python train.py --intermediate_size=512 --norm_eps=1e-05 --rope_theta=1020.0 --bias="none" --tie_word_embeddings="early" --init_std_up=0.0507 --init_std_down=0.0 --learning_rate=0.0146 --max_grad_norm=1.0 --warmup_steps=0 --final_lr_fraction=0.03
Each number is 500 + 50 x the weight over its row's rms, rounded and kept within 0 to 999. Layers, rows and columns count from 0. Numbers have three digits each. The size before them is the row's rms in percent of the matrix's.

# layer 7 MLP down (transposed), 512x128, rms 0.0803, rows 421-511, columns 64-127
100:398460541567479530513494481438496523416456506578415560529606529486520475475471523438519475462547517541544440570465485423502500505415542566487545550523452540537473542532522486454518418400517473
105:508354463378496425484500484518525475483536590571575492400553498478520585503570531447577497468475591511511501521519503529491580539392430484497452353545501511515457505478438552574520498536577489
100:537540477498437438580499463517565436515528445536536524545502443481536560470619472490553513593488514520521478447504477439438579433547435479528410418463562541385528526532511494489471493562548476
094:480483510492514386517462415488620542442548475503461563442426465497426573470441430555508459553614639489496444502518452496554504562473572469528487565492541474494536479458447474498611436599504565
097:566457534518502517540540460591589535490538464535531432508552551484503491500386509429523516475564472516456549564489403393475438443517459523566481471567555466487550499548421515553489493574559427
103:436515564531552576506420469531469515464511482414499519552537528442448441523525476564473491577474405444464578557439548485470435440540591530457531591388449460537555457539445601480611509473439506
101:533461461478484615486504549579501440556472529549476601613474552505599511460492532440388583500533424457531449434476537488537531426542464460564477523473449436517484586436422515521473487530397534
092:513447526500544418551477511514459446450509504554517475526526578569461540424479580551520561574595514516521513531544394457448490474503464470493467524512491512446579549511522509518484616455510470
109:535519574563466451580529531477541537468417500575415476470533528504522469581399522402494518501593519473515549480408424470493550490455490555373517435556507475527440534499435536458477538500533505
100:562507444531573458516460513462511443503544510410569439494540493460464460561532528508562574498488443537537569480466438566567481497442517481571479630443532463441441460524490592582457537488518474
099:513565556539551452504510502474558504537496472521547546534488594618468496569520549560533505479444559525543580460501396502498434506513570538471580400457468512515451609530452555411501490489397430
100:494417463555505618404512415542519477552441446452511519498447531348512583561422480490505511468555424498463591480541513508506510566506518540512526527415560520492557562479508476505459553508484451
092:390582469535569498533597479635502521449573489460494414571557475557525534491508501508528596495454530535581557561439490529498512433497459482452457515451536499468472515515475504528496540445484493
098:543491519530580533556486422489505486525460489541480498484525498561439514492428576495542635480495549476465492523483471452570484524584579561510467569521570578505548571487472493526501493445499495
095:514394491499515473540467450541503418524509491504598517530539505463577520406522555542528448488491388547512467481498477547542553502475527508465546520381481499484338509502422584553629474483451569
094:516473448474492463451496470537459495516486558511447531466403478527559474527486581523433467571626548441504421467471417499539552435504634541566433468466468523484472455509504465461619535522552448
098:534530447567503448474471529459472482462467522481561483450487368557484512468448461498470465485423507552582546590491523519501535553558456590483533486539494605460511534526465513575593413550486496
101:498515577589559500577478457478553585562467516505443471559533606499473558460430501469437466484525526452522529412602482360512450530572442481457555465459475427537473445464488590500500544537538417
093:517408550419475514463534584538539499495514522528458469530488546466385559570581472510509581450443458546472424496516476530499473425523496563579471429496405581495509519443517530482442488463497462
091:503506448531477476446413463594522439527512577458462514476547506572466527433508404569459565559480523541479476471420500521481506475539552543506497544421456536579486525522546469579454598467468507
098:521521547528498518543462465516443540548509438513510476431468502610528570512431553402454518579387529543465422507421463450512526526474564492521457465456435478549505515491367461406505488402526540
103:439470492467537617425554527584369440536504483500468473602576519490431603529443510550501459538450436518504473564529522561522469551519513607437591590425502490440532478477542588546413517560488499
109:487552494567476536438539529516503527516468438501475561541453521443411555450585533593454524527589577540509484483530488565469567416491517458469485488507531585498420525513550512544517561601522547
099:469544450522441497531472502531525534487473482511616537580530501534444474452374489546539551451511468603547446537453384475480576570514565520519522428570462412423473441555491495552507560475534371
103:517513501518550392477536478487496583532561536543390514466494556482418419489520417432607547513471537492505525495489581434508544522533448464476471453440491551507607436434498443555577532494484651
096:521575487543477496507552451521498385536499561418413472512568578542493480533363480468510504489440586491491435432479507398468570523489507490497471388479530534470530467490585504490445468476467536
103:565455388538495463486451453494539591543544461446541424538571565459500402553507517582514543504604576494405496470456505505496482512474428413506427563506506486535480565463510484488474529593400497
102:468459536505473489599559500449519491453493505479604421485433583527492538481431454544413514570533532488584546493461602460541457487444477460473367474478457452566453489515524602500476413488512567
100:450540508436474535479598514546578495561486533524498442571470484446560551524529501512440554482486437639541446499561492496479518568499493470438394503576557556481500441406399416502447424509546451
103:471533477429395479529406433563496563567551514568484550419539474556503467541551542437559415453440527481489503495527527413394494542544525482516558468531500533530594427443517473555460537540445483
102:503438458529535555563494494520581512503471485488484520488562500464442417450537474593561538575477373552560545523465500533574508490469502489517516460463461541456605583547509549494473440441629522
093:402516369528468496463465445533524504503461539512469470430573579573507530528531576581453519492494440435453525545423460535470477562441422462559456539487497506507535439434444553426475534495452502
092:457545537499513442561505494509404474425504479634550493414589531531504533463526512525503515421592512444372556514443492477472452503557465519448602476541450448480462441461481571540514529496484543
093:520432363505498631483498466509531428514484437413486523475465545483526432471533425514550511525490484547366553529477514440466545547504516525543495515515506567528521473537450464454563441530453503
101:530474480446506536460481442518527519488497542473519487541531470554545497556439568455517497464514559488478434534458561529493511564504477524507510398551565476452551401490521534441567460423460437
097:506437574454505468501529533545440398505473402440614541518527514452495561469449513497613614406440491510621512535491422514562518466470431479562490488516515407483509561482608517503514463467439500
094:489543499499466447409510590543504451490471530444587423428542517555439491554550526418537458532619578495505488438474551401442433492430466440470450505686530479490464511552457476541403546589471501
102:447438528511484415436577446492550468545493472515445460561488605515572509519452528606530498438558619564406470558574528516422422531491515494573426533551492501489557434508415484559473446537490446
101:506559460451568634511456529525511579432586592466439497378499505517630476452394442433522528449476542465484515600497474428507411466530505519446527479506485539547512441479459528594557432537503557
094:472482448527526487556552516511532495482503435507474529442503584445554590530484537576554504449413536522485502541413467436442470466645507550488478435522509455437520571517539534513541536415373453
100:562536461491504629542474521348554509439513547569500541513513539451533475443533516526494565525575461520520489459553418487463546422470534487401511437478500481466416462505566429562485544419425469
102:551474481558543448406539445578493552418476510533547482433512489496482469565530544423518480550455510494549383487392483513429481466424499531403474492448517544525553460529634530485521506587533493
103:459521548499462445582403486500481461472521549495623475406492568515431512535522511570478528532603428464405403566511462466480517489490437545428432447526460435455511549520554488473410471556538486
095:486399626439597471494498480467534473549511541497466531546518479488510502466441451484505499567543488509578570573518469538469466461541554637557467468463406404496524437504538494478479555586501479
101:425572434551562520488457552462655458559553450455525473468509519490596506521484432532496535473450531456449469601619476531476512470542472487409455504517560491524560562538512523536495429496474547
093:471474516578505471506452495471481533428598518498435518557474383499471544569441515432487582483499556460516516515498417496453541462513561582470435444519412421448603492531431504437537518535582554
106:560570482466514530535550502562347490526520561486541472487492539487574517446565477459527480555499506475499464472466529538500527405463417491539626479473470522411545628505506446484504542517557512
100:483456514463530471428477463441529511502514550424474523498458538564482433534527407519565513624534529477569539536400442542404512498450441496470482530478524435507549427496451610514546459511575498
097:432480567542482555552515525576552456520551459524454560481504495558428486456560577601511501550484526473494509406522531498424534446574416455518522509433570499541556465575467365496438501549531458
107:457577441498499508579487574545535553497433567444430504504501472487529379493497544566461548521491451561501500532512552437503458469478557420532467449495457597499550603583470557432547443475568545
098:481479435510502542522557480574578523524564458461481453492443448478581472480455564572499629483522522616409489429419513594456553560463591441527506498447515414540535526638496503441512483509425519
107:495464434471573462510499469469516480526537494454474519544519559555464519596511540488455465572488457478533549472511402565545455514391487411512600539565566386508482493427476430414473539434552503
100:490595470498464458421463459548408581482483511536523644479493459424458559594470448441493511484516497525539449377502483518439532529544492559478389569548473497552546485527554432386506558577530496
097:535399470536407555497457462457584495546416479421558426476442490583562515513549489501499494589545550545530584429489497534465517394531572498476509462430440505552429451483409465455504532518546443
092:543478506474474478469492490507395482422497561561465456549404455431461507438444534482525450466598490520539524506473668496506471549509511587512511513557504467453484474524463445586520456434507541
097:463460550403521436491540541516540490552464474483456513443403488510471603461594565541587465528459368564552503521555528506475550482481503527554532536551495519444463505482486540520488569383492467
099:574579476554555536503498541450575500450495547581506517453496448478515486531502461542532517448562576518594459446505417427400452404507464439579424508478490500503478570551544454603501566455464407
095:562514473520412471462527447445512511504559601531520472537488473507571469544488537457436440478497517481546519379436466575579488520478529594465468506530547572439433492483565610536463480479480487
099:534527569506471541541541511520460449530538485542370525399520499354561439404511547502562537515622526461552538491445478536523388500501498534494491504418455485547492485487609558459525500489369519
101:454519505603517440407502650449592466597449552577463571513553524454580378411461504532438501524486506460489529384553492492545434522439472461520583563497542500446455502513464471517477472443494519
093:564540547465476517479537484528515450546476499557443540410390514484550440477490556509433421550495560500529544521371480470554518496556504469486497529529517547430532558498477525462423415449548512
090:569402405551524547606464486466433520466429529552540537499458558418425474442515471522461469457512528485402566468483455507462481429580529606526521443543544486451479530490505458536487497494544526
092:359508460556569578562488440515488490408446483522457525453574455479423513439569565510457557514472472453632540428479364480498515525568510566503489593498439492567490473430523468444464541511552496
105:507456463532552500473645473502638492505454477459583472595536441427600454393484505437530457574478485485503497461504446465551467443564485491570529480465437510530571489480550475516509563500482443
094:551485447497470574391483508563530448501505597600474436468474531496500523441471478548537488552473487544543528510536493526515521542468539521507487502547457556452588447464520567463512502483494412
101:486435491557532463474484523549554597554402536432498497570547515432557608538508560522484447505534565443555459478406569491443593471524466522639514540523519449524489519533474432583550552514556436
104:477551498588500500476538438488484524476388495450449496429528528528489549553539621498516538451416364447556490518576535446424355481556402561528500610514431527499464418522549514541493563439482537
098:449404535579368552630510461501489522504635491485544438436474522545539504463450500524511495492367533557550483607503460505512428478508497539547454538486558556416507440574432420542511502565493597
098:467524576602528431430492601605418495504528532509477517443498563502507552531473498566502498530576478525448464459465450436452515576383610446525516623455482561507531558543526427501509483468557523
102:472481499504499534557428514529458513472499428442506503552573538529554530463497507481510538560463502589531545531432484446446502553578569527517434554553459550529473536559469393457441547444505532
099:445532459428570544495510554530496513557569606430561502445433518530549474481465493502505491538477440505495508436372537526535401492468593401467419481426422515533440538512466471443534556499497529
102:416545416543508515525506432455508605547509412483575457453472567410483386492560466434445519485488444498552506534463522531435495424493538517456493534425457546573467511623376497527546490482498542
105:497504493435568530472494424565471557566441526492419452416414548416480493429428486478535531494527605445547468442516494547569462593563417544505540443513549534552519558373508474540551537458440474
101:513461509478563453519510499508560437540549446462586529399476393535426481483408481426482468526535535561616467566539455552481430584487486522456436492489535469547502436530490517429489587483458502
100:526486527558477446438549455443527564455500460481433441494544509499569561598462470504486465355487528518538521620523446478439517497528521406461482532472446529500404486464538491500446601433510478
097:515510422487510449541514527492429436477546541524546457422544488474451530597509565596461426538490468479540490453489518539540528517620481553536528530545504452475524517436491516428561517498531538
098:497478526477503510400439529421583535462583441465568408512521562452410559518497497510401552533503563581441510539506462478469526458469528528579443556563478420468492545517508533553367379483461512
090:560433519507548447451466443454532591545469482405540522442500499508529592524489444538507450536421491535432519438505539443433568556460552451539524511449547416476637574529508484539420467542416511
101:543499561499552458637506504460483444464472472532443489540557556496536592544573485474518520539595446484554426418429537441525478524482478507422519473543528492533459537493393479568536461442499538
102:448455573496571529448548504545506536512546525534450511522487498454426448469576508467495558462433534552475596525437446428467482492521536470489522499617518466533527465464432469482518562499461488
104:517483465445470408555442586530509552555549439479456456501610478533512563448536478476470554479527448538529470476444508534456544503574592527448465382398606570528431463468502487528577537445476571
099:461516371483484549503439494625513419589495518539499469480478546456550508517453447471446524566517536479507455528501579421568550519478461562493583618515460427566508511483490522553373542487514498
102:495489434415438460494539572578557495453428545377463453523488520514527524504477422552543578515517538504546539516474516511485538549497566600520499460474497437569449479582562479578611466518432471
104:463452515459542526393525550540546535468546534496487413574475483517531506431623516392474423520419614525497541534425470522486524518573464511459514473560591480470523510391523507510539540417645468
100:478544496458429474545530447554531408585459535457482490361585452419420438415550514523406498506525550515538486454471544532481528425425623514496442449574503603475552487408488509546542526460598501
095:521520506550456584477458453565496546579513552510470498553556522477505580503437461555577461495492536552545468482488448646407533392449557523429515503484538453487547549494422452541444507477448481
095:401493520452482479453417480566502525515578499469469462486565555366445483614460490588479507544405494514559536464501481491515512448517500568517522557501536565565501451507541435443445448405545363
103:435485611499493472520425627544446510536565523512458574560521516576578506488562527550548577451495489499531418504540520578429504503507557461605484541543442511505456426511595468424607517489516472
106:400422495446511417482494452457387564532531444568558586619570467442498504439555497471515545583497491475619442422414463455530515566597495451447566522512492532438539443588533569384555519552499518
104:453385503466562553512572477532540462571415511504490530491475502398539470512560552580523498519571510463552500513502466491484388552453632557532592445534479461587420580518528512510519506483511472
108:461485437513570463461512495513569508517528550470521536365502541512531513458529501429486397474439482462514477487492547392542516408463513558497471575593501398424490474573521527507498621485564483
# layer 7 MLP up, 512x128, rms 0.234, rows 422-511, columns 64-127
101:408452554519572416525495520535504480475525508545485517483489389401441515547539534453570487443441528461509448548506553530492572496439498440416580375575512551504421534461497571506570498583491447
096:529450485483482447519492543454358569510499511498483455533529473448548598438510510487490453445501567536392517552520408460565455447437478547523464450484521563483580483478579517520457427453481536
093:553486494384508462499506510463506395537489412499551560497488422430556488526467570463469497464496606430531529481559501425511563531574376520461532545467624491559499481477513485405474453608451546
101:508496495497428466464541535467471539490459574466515493424465546490464522511504551451478591461541570399424537503459466505556417535517510454479478427540574476508433466487522516602399434577525553
105:518440504411519508407442491412510553477499427409487472580585505558515446571537573476488560412510493450476424572417507458543454526472393495497472457475483450496389591504495557601509471569525472
099:620571562424537467485548518541502470454402476504504542520460516526436424465510551466433547461497496526572524476533497439471445504547522462455420583521464443554521543563594508514476515483467458
098:484528446457467610488579448492428545480490476536467501529464559534499450519558500449467441470446548487534447458591424534596632389455522509617501468515546523503440476501571562385493498477497436
110:574585527474519462500525545455569496532565482424426430377499539466610464552466538388526440505438471552553405404463462475545496459520526559535443538584454585551536601561436517575552467437439475
096:530504504443624483573582489493558480469560503528518429476403618533527445492510463479507494552460528434467508495507514479497608492518378489479509553540558459442439445517505457493549534409601437
100:582449484520551489521456516426479525462465487529497575526514596515543339476538528530531506414488511518486549481531495505510543537566562486558453464559479506578398573447451547470499480511462445
116:502525530577477441491448532538464554417535518517475445497529533552444452518557448452463483451507556523481424464514415504512526551512478533442479392489537588513534522396512489471549523476413499
099:514573464429678467576490509416447519460528491415510487534512469531575497519429377487507544468419514478551474460398481574538545538544518556470542543499484464554523542463481519488439567489493506
092:565497488510553479549522539483564514512475454496490392539490461574537539482449466424517510515513525465488538435468482416577522511484541420513509563479635555459431429480555437442474479412450622
094:530532503501544444573500568451463500444495489435456500365489498520487570504456562557472440606460439564477524462430501463489563509478520404590489516487478529511482501438520561424451454448447535
091:444495472444593547492434427491547492509528444534520548522607531547448528551500519421470574514507551500410458556489424444407558576505508511444515479526553536617421533434457499494471597543475541
103:510485581473507468517399456417530504553410532543533618486497517534549416466594480552348484534400450409535455487501463516552539504530526555475492464441521547467516467471558521475512545496531543
102:487511495493491627591493491418622447469479520544468548562443509515530500459512533536310523480505412506539479426451502476445510542488465430465513474530414539521481499479542603545485463535507513
092:616492534522651427505512445485503456567471520562439427608431473470476426549559507503488427501481463472539477569480429587511522499507492425496558540460411445583495413494614545421554560580499440
087:543495445491421545541536490492461477477472520454467539458483581527531522534459386414578511549530539526448600433516520560533511550408466538441508522546490433461454510542517518434534506488535522
098:592549530537469544477492547520500570477484449540517490516467474549469556522467575457400485538512467501495477546482542631535397529529473501502466494464525499552494567414490434568534524412556521
101:532505497455482535409609538507447493520550444499464493520569401469533513433644477487467515547365511418499541520508507526507479482482424420592493470564448488542506490533510554499569452517481479
103:506457526508499525536480689500497383465477455563523518500473480449351545503517492484415528583475503495491409493432524491532531459463537554535438415527486522475478552508494501503522456562502527
103:432558478488433451524443490548512617476550413500555499497456509499474405468516464425440453498454475582493435458485508527470546502624549522537501378460448447543461461505536480575528482472512503
104:513607519511555486485568420424541539494508487528377493442508522456495430423543405539545542564455505462501584498557458436467512568580465541596535447493461538424432455374551458589526499475481622
094:609521499581481466457617565473490480488631453559523638512526448459460397438513454496500502613517493487502528475531496524507469514556488525481419507572494540545473404412544469451485449479462461
102:501516497429536453469525498478528559476505404558605420528540502497441481429556524559512416415583526458488509530541525554474530509486325471496432605515505511442527564499542500516560523544418599
100:573524558496479452448545472473342525497501535488463486458501536549619508528476477516479507545560575503548504481512542509595534486415504505537505336468422504466556473529559510435403450534547481
104:498535483551436537506506421414453442457447441536531467509543502504525506591456532499526495444534464579568448526604481580453531649546507462474426486654524420503457519466500474468418438549519464
103:515568438519485525511551442523480533476472498570463608381369504579553453539519552432546453503420445468526556455474504517458464475455481511513506497460538498470526483492479513461512506524532544
103:425433562431472402581514534516601509492434448580511490464500403541474502521527579564528484530497456515453499455506469542594440421545587490546497479443467536447480521471526519452513458540544581
087:466482505513559488432419452432503535480448517564492550491445456582582430505503565435429524515468492474503541466511522515526611551516491483466471536454534552434481435493519460476434419497474518
094:537463420537508545519523452539511467539548424375511446482541466503574512540544554481493475515474448470486442495549608514443599441420584449457518514487528594503484414482513522537468409572479520
101:564511489518495507530530481424448586505529467396525505440448520535488489468531521463538417614429496526489496502499445541589509461573528534563474588559478490530473478532486504462365538439507531
104:519536474453523487494501385467473528492487464458490468519536548508510456479495556520447520471557475524506546568527426502469491523471526491419499486507564548481471469568593542493527364552549491
095:564426451494508467462511495470507506507463456431546632535430530563560541544495567582518481447403515497491450482526427495511496479487524453564499499475389511444503408457527584449521497622494445
093:511462543545475474494561612542488570493446535447506472561581513522389519531515517540433454473573522431546478511564495428472475448500346531565492531570451438412516534500476485521453419455516515
100:506478518536449500526533528469503445513469533556572433414529561429548568644522499453500489501390505584575513508488513533464469392427485493442473534503481446589460514484492584548524415450455562
096:498493611423623535453542521523530463490466459533449492501456478547576414542499477474421498494522524562532500481571428506401480427454476424507454493482454505514511533499495493544545524557408465
096:540491466410548480546520454447411482453494468520507534463411573462469547475548491449566486513593415471488451505427472462443530459579525556483377491526462512508508514583582520556481504486493494
094:408552647446530505473539519442376517447518437492456505569557535507545496545500472593507521571445451536439556483541456478513481421527431455467504509451565435609487492389538470487458465446516551
101:581548605388541461440473465443493455463442529567428477524518580481521425436530436588396452476510506491542461473496518461467607505534587563517600545492476573486545485474622464472468533573464554
105:524578533542551526405489484528538495460426490470504478479426489511545554552449450617479486432598431475453505520553467484419492522498503544512475528483502629470549498437574501501504474496616440
094:574464476436508479471435502441384410517383502546496550438490510527503378449504500521536409505513432508464583475501529500560434500589583469516549505579487514520454457560564493470508546604472553
100:564487458527548510498491518466549522480529377537532517561513482474536493576459434524498464434485518549445618497504537516491506482550428510523524610470582452573534472423474582525514429573484597
092:438456566532450439601516520482493520457478396506506471505517557573557490439487462552462521517494461573367550506432439569489422477568508556474511539535423513421433510485557511582482506471491539
105:583620520440411526431428535538466527435488547527537500455444461419577530454548488491549559511458505555502496580442530515486528431483460523538498467513513539455512649490505510495341483463466487
107:530453541544530526551478441498521481401502510463404573535454573562503568576531458383492517507436537486549509509526470509447548447439488554571551475411435476478515540528457528476519550555510477
096:600507507542454421496524512458580559522441490613484472422445494511508496537557530537481473465620518475501531492479558485390495492512483491488498409486576486573477508443552459577465486444488496
114:458475570451561405456537504494524479463575580420455564486483341521577397517469546486493513600472500553393432465475496487476516603550527534527443451451484499522580521574503550432495450513507566
097:510420488409578464469491546532523517461527444590430421496536485428479544507604470498593438494439505546510492480508531451589427490479494477534483465515452501464394529543604473526638559422580524
103:514450483556435532635581503538517542450493532468472506396570517523488435454577554448416428480473496581533439498407490553540505573581507394431483485480567549554534505487466585648419498549457534
101:513409484430468507462516565473528608455469542505461527461439409553504507509490433591519516669446512463555528536492528527514498536317518491427462489432369491450430432511499538541509499593470403
096:499576484498572538579470424551492419488415452505586522511354559500546502451486471474505419524454505524558501492611477489523426447614481456535523445493468526516471494458449532474471589440518530
095:510539566465507517464501514515397531403532535429524522519526424514457475549442498451446534485513513483498455497479593450482458565481535534554435472453628516353522456498520497492458484460523520
104:515504484482529506539539501462541457489549523457520571607489481622486519433549466469504524533536600483493500436581435518507498589526522423547563474431450503472471524550499463397487528442511507
103:499567573569480491523468538482479436431487490429532557461528448523600499588472489527455565459486503504506537421543525488360538536427547514453489518466519589506481522570528422544490510531447464
093:597558503483501560544570417507488450475499508525518443496486542606545539474483481563505565504492457498587494450581514527520526482519470419419394404536489556556510564508505453564502488510519532
095:504518534472469500468545573459457493420602588476392488372467555497476457471517617526502516454535503589430501495574517535460466499499585445491463417571521484494498487527541576424522542567484517
101:438466554453587495583464547476532460517454401523489440446508531532508526506551510513462441523419581525516469520607467562469570533446513427508550476536600611501456567344518476444590519470506435
090:489458475515487506639510498498469514472526423421521402545483550459532512559509404456435563441499492479496548429559492564554535439470457482433488500522543517517512502618536456465566513493570388
096:465525519413544497437583505505536436415420495559519423546468500571491401574472475359509477431509554477531474494588518497460581538497480538485417535476567550514576502553462446495504484530552507
085:481481489451495522624544429443475450483471551556556447421534577406508481447517598510447480539595472507457528439459511463452552566516510445464441458572491589449453548474529537452501424487547483
103:519545550498528574481503534496534466501504464461563507554490495468528564454510452510500435607537445446539454419489481565550572518505470459507456490535527519529525481518436485620530564507564490
092:562430451509457566513507510468555509474485512486514466442478488548561559510524609447535563442488450543464510560445463466419471543510474432457566491481546465562489492579555565506526525445540582
101:500616529521459465422570455509491474414473541458484557530427491547561510516500525545544421523527488473538343393476559511495464443554448490529417523424490436559427491439518390564531511445477484
098:493461577437504515464541474535537581423487457576500556507441506569507513548514465477486465487488458413555522495446555432615485565524515460418546512439474574450494462493462543457450576482575477
095:555469496451411453514524501442450542449562500463579527533394515494475564568489497487519513532451479560493550499444471507499479435541500439436524572525451498522493433498453493393507527559521507
090:536526482533546445512464461438576496527493559469532463533522536516521474444471474560487459471593528560396486492535453420498522521568516454522507499462533451536511534481495442551451451497500659
105:503480521463536387501579536470419550444532502447512457511433471454473463513569442480478470537537481510505488557462518505435519495513535514485386490531498574527438513402490457526517537401420533
099:590513471470502632553443567467520571513413559500508399436513523569471428543573436492442507505447470533526500440438625590484445458493559522483538556531491493475511514499410536528570511480466534
103:446508463510497553433582481429544501589465352423513576424406569542502517460570419520388499517544519391526526528526546433490399525442478496546521509507558474508457529480549576516501425490545492
105:427561537496496509467488536480498572501443535475400478563466437416387534524468458514437467431479452422480534559517518471466541493560510524526557443518484426503478539512488493545437493494454456
097:545495506457486424439518427463555510519428440483629559498527435468407461483564486494522484535476507526633560570497453451474426572508492404533601556523501532374442577499511543560540529500409476
099:512484485412456534559518527540374427506565556449493446516379503500445440547496529540499476587519481467426487468576498498565534489423474457447489466473558514490560544453401476448479481462496537
097:521514507574418490561513531427517541492540478572465520421430437547354528601493471566537423626520516534512531465473501604580484545478497457475528545511585505470477564481468538511527587481572498
098:533576537443528506591498521535495451440392472529485432566434495555421401543494500517472489547502429527478491507562466607457567502552569496581466559466508429447500451521458429547463453508496565
104:538439594546548509501439482504474471483489466538494578505475430487439405552592484531434580546447490500445474477498514556482564526451508563535454519499488510446529513540491426476420520524533505
100:545563572494461465570556474506592557495473539504437531518543603470475501485480395512496584502491445446461496520507483497493495434479532532458502460573550475518430613435498551508395498547414581
101:505521549627576401449506527612442518520455498429586420488536464502417524408548444459503368501461485574422511384626499554481494538596435482518519546518485506496446497503501502576589584539577482
101:564429562497474498507450590542549535558483468494393592552396525520465493529592533519596551484532539464402496530461542525553500500523524376474415511472432573536490406574513561539494610542524523
103:469514523471466545579389462550441462485519524608512506482475480547516457540471495466452489554483538572468501596460514442552509364412491526542468470550512588495532495496485448490448464525432457
103:449491516502523463540469574546495458496384472522513507431538506575520421373494515430542559521410510463546519513412564554506442471482369562440516536522438495513534526542530513476491518466555507
108:537470603401497548471540519525471493509485523425493495474441394532574520522523531582464457503432528475500528438493507534586592481498535471553546462569461465488519559494448471469506612511553544
102:463543539439589449500502546490554480468488484552570531478481551380506543476543414421586501558511474546465567473457486432458550462450642513584460440531625603489477490492418466572495447435551520
094:609486569468496437532537499477449556522500558522585443598495454559498479433465439544501469517491510561480419438478449576473497510432496447477522462426474449533439567587415538488516394532453535
096:537549544446524515462455437461575424547499427469440534473465578493471514491554536580547556472514553519516570424432655435446632554491558434531498463563400513540487542506523476532551429468484490
102:540522560528512559513420466500455489473521394515442609437499478555496584527512530497506583522490493515470390483491532499471482607483512428506514489518487532552481418590513398378546546583434476
100:507522527426442483535499465472492610521485460443547476540534466487554542453485512531443471563517471575510524412451535505503459482514511430504654498500484520477532538407514504396547575540538538
103:516461578508527435501397498490517467479553460395515413477501547517535554591464431496543422457555623489468542534486419538467470471449590488532481447530542558491504498432499544508499423630530494
109:573481559421547458543460568522412517533471514535563541472493384547488472514516452512441390557519557498596472480486550482606487450487578530616479557533491473571531482485399533495525541417517530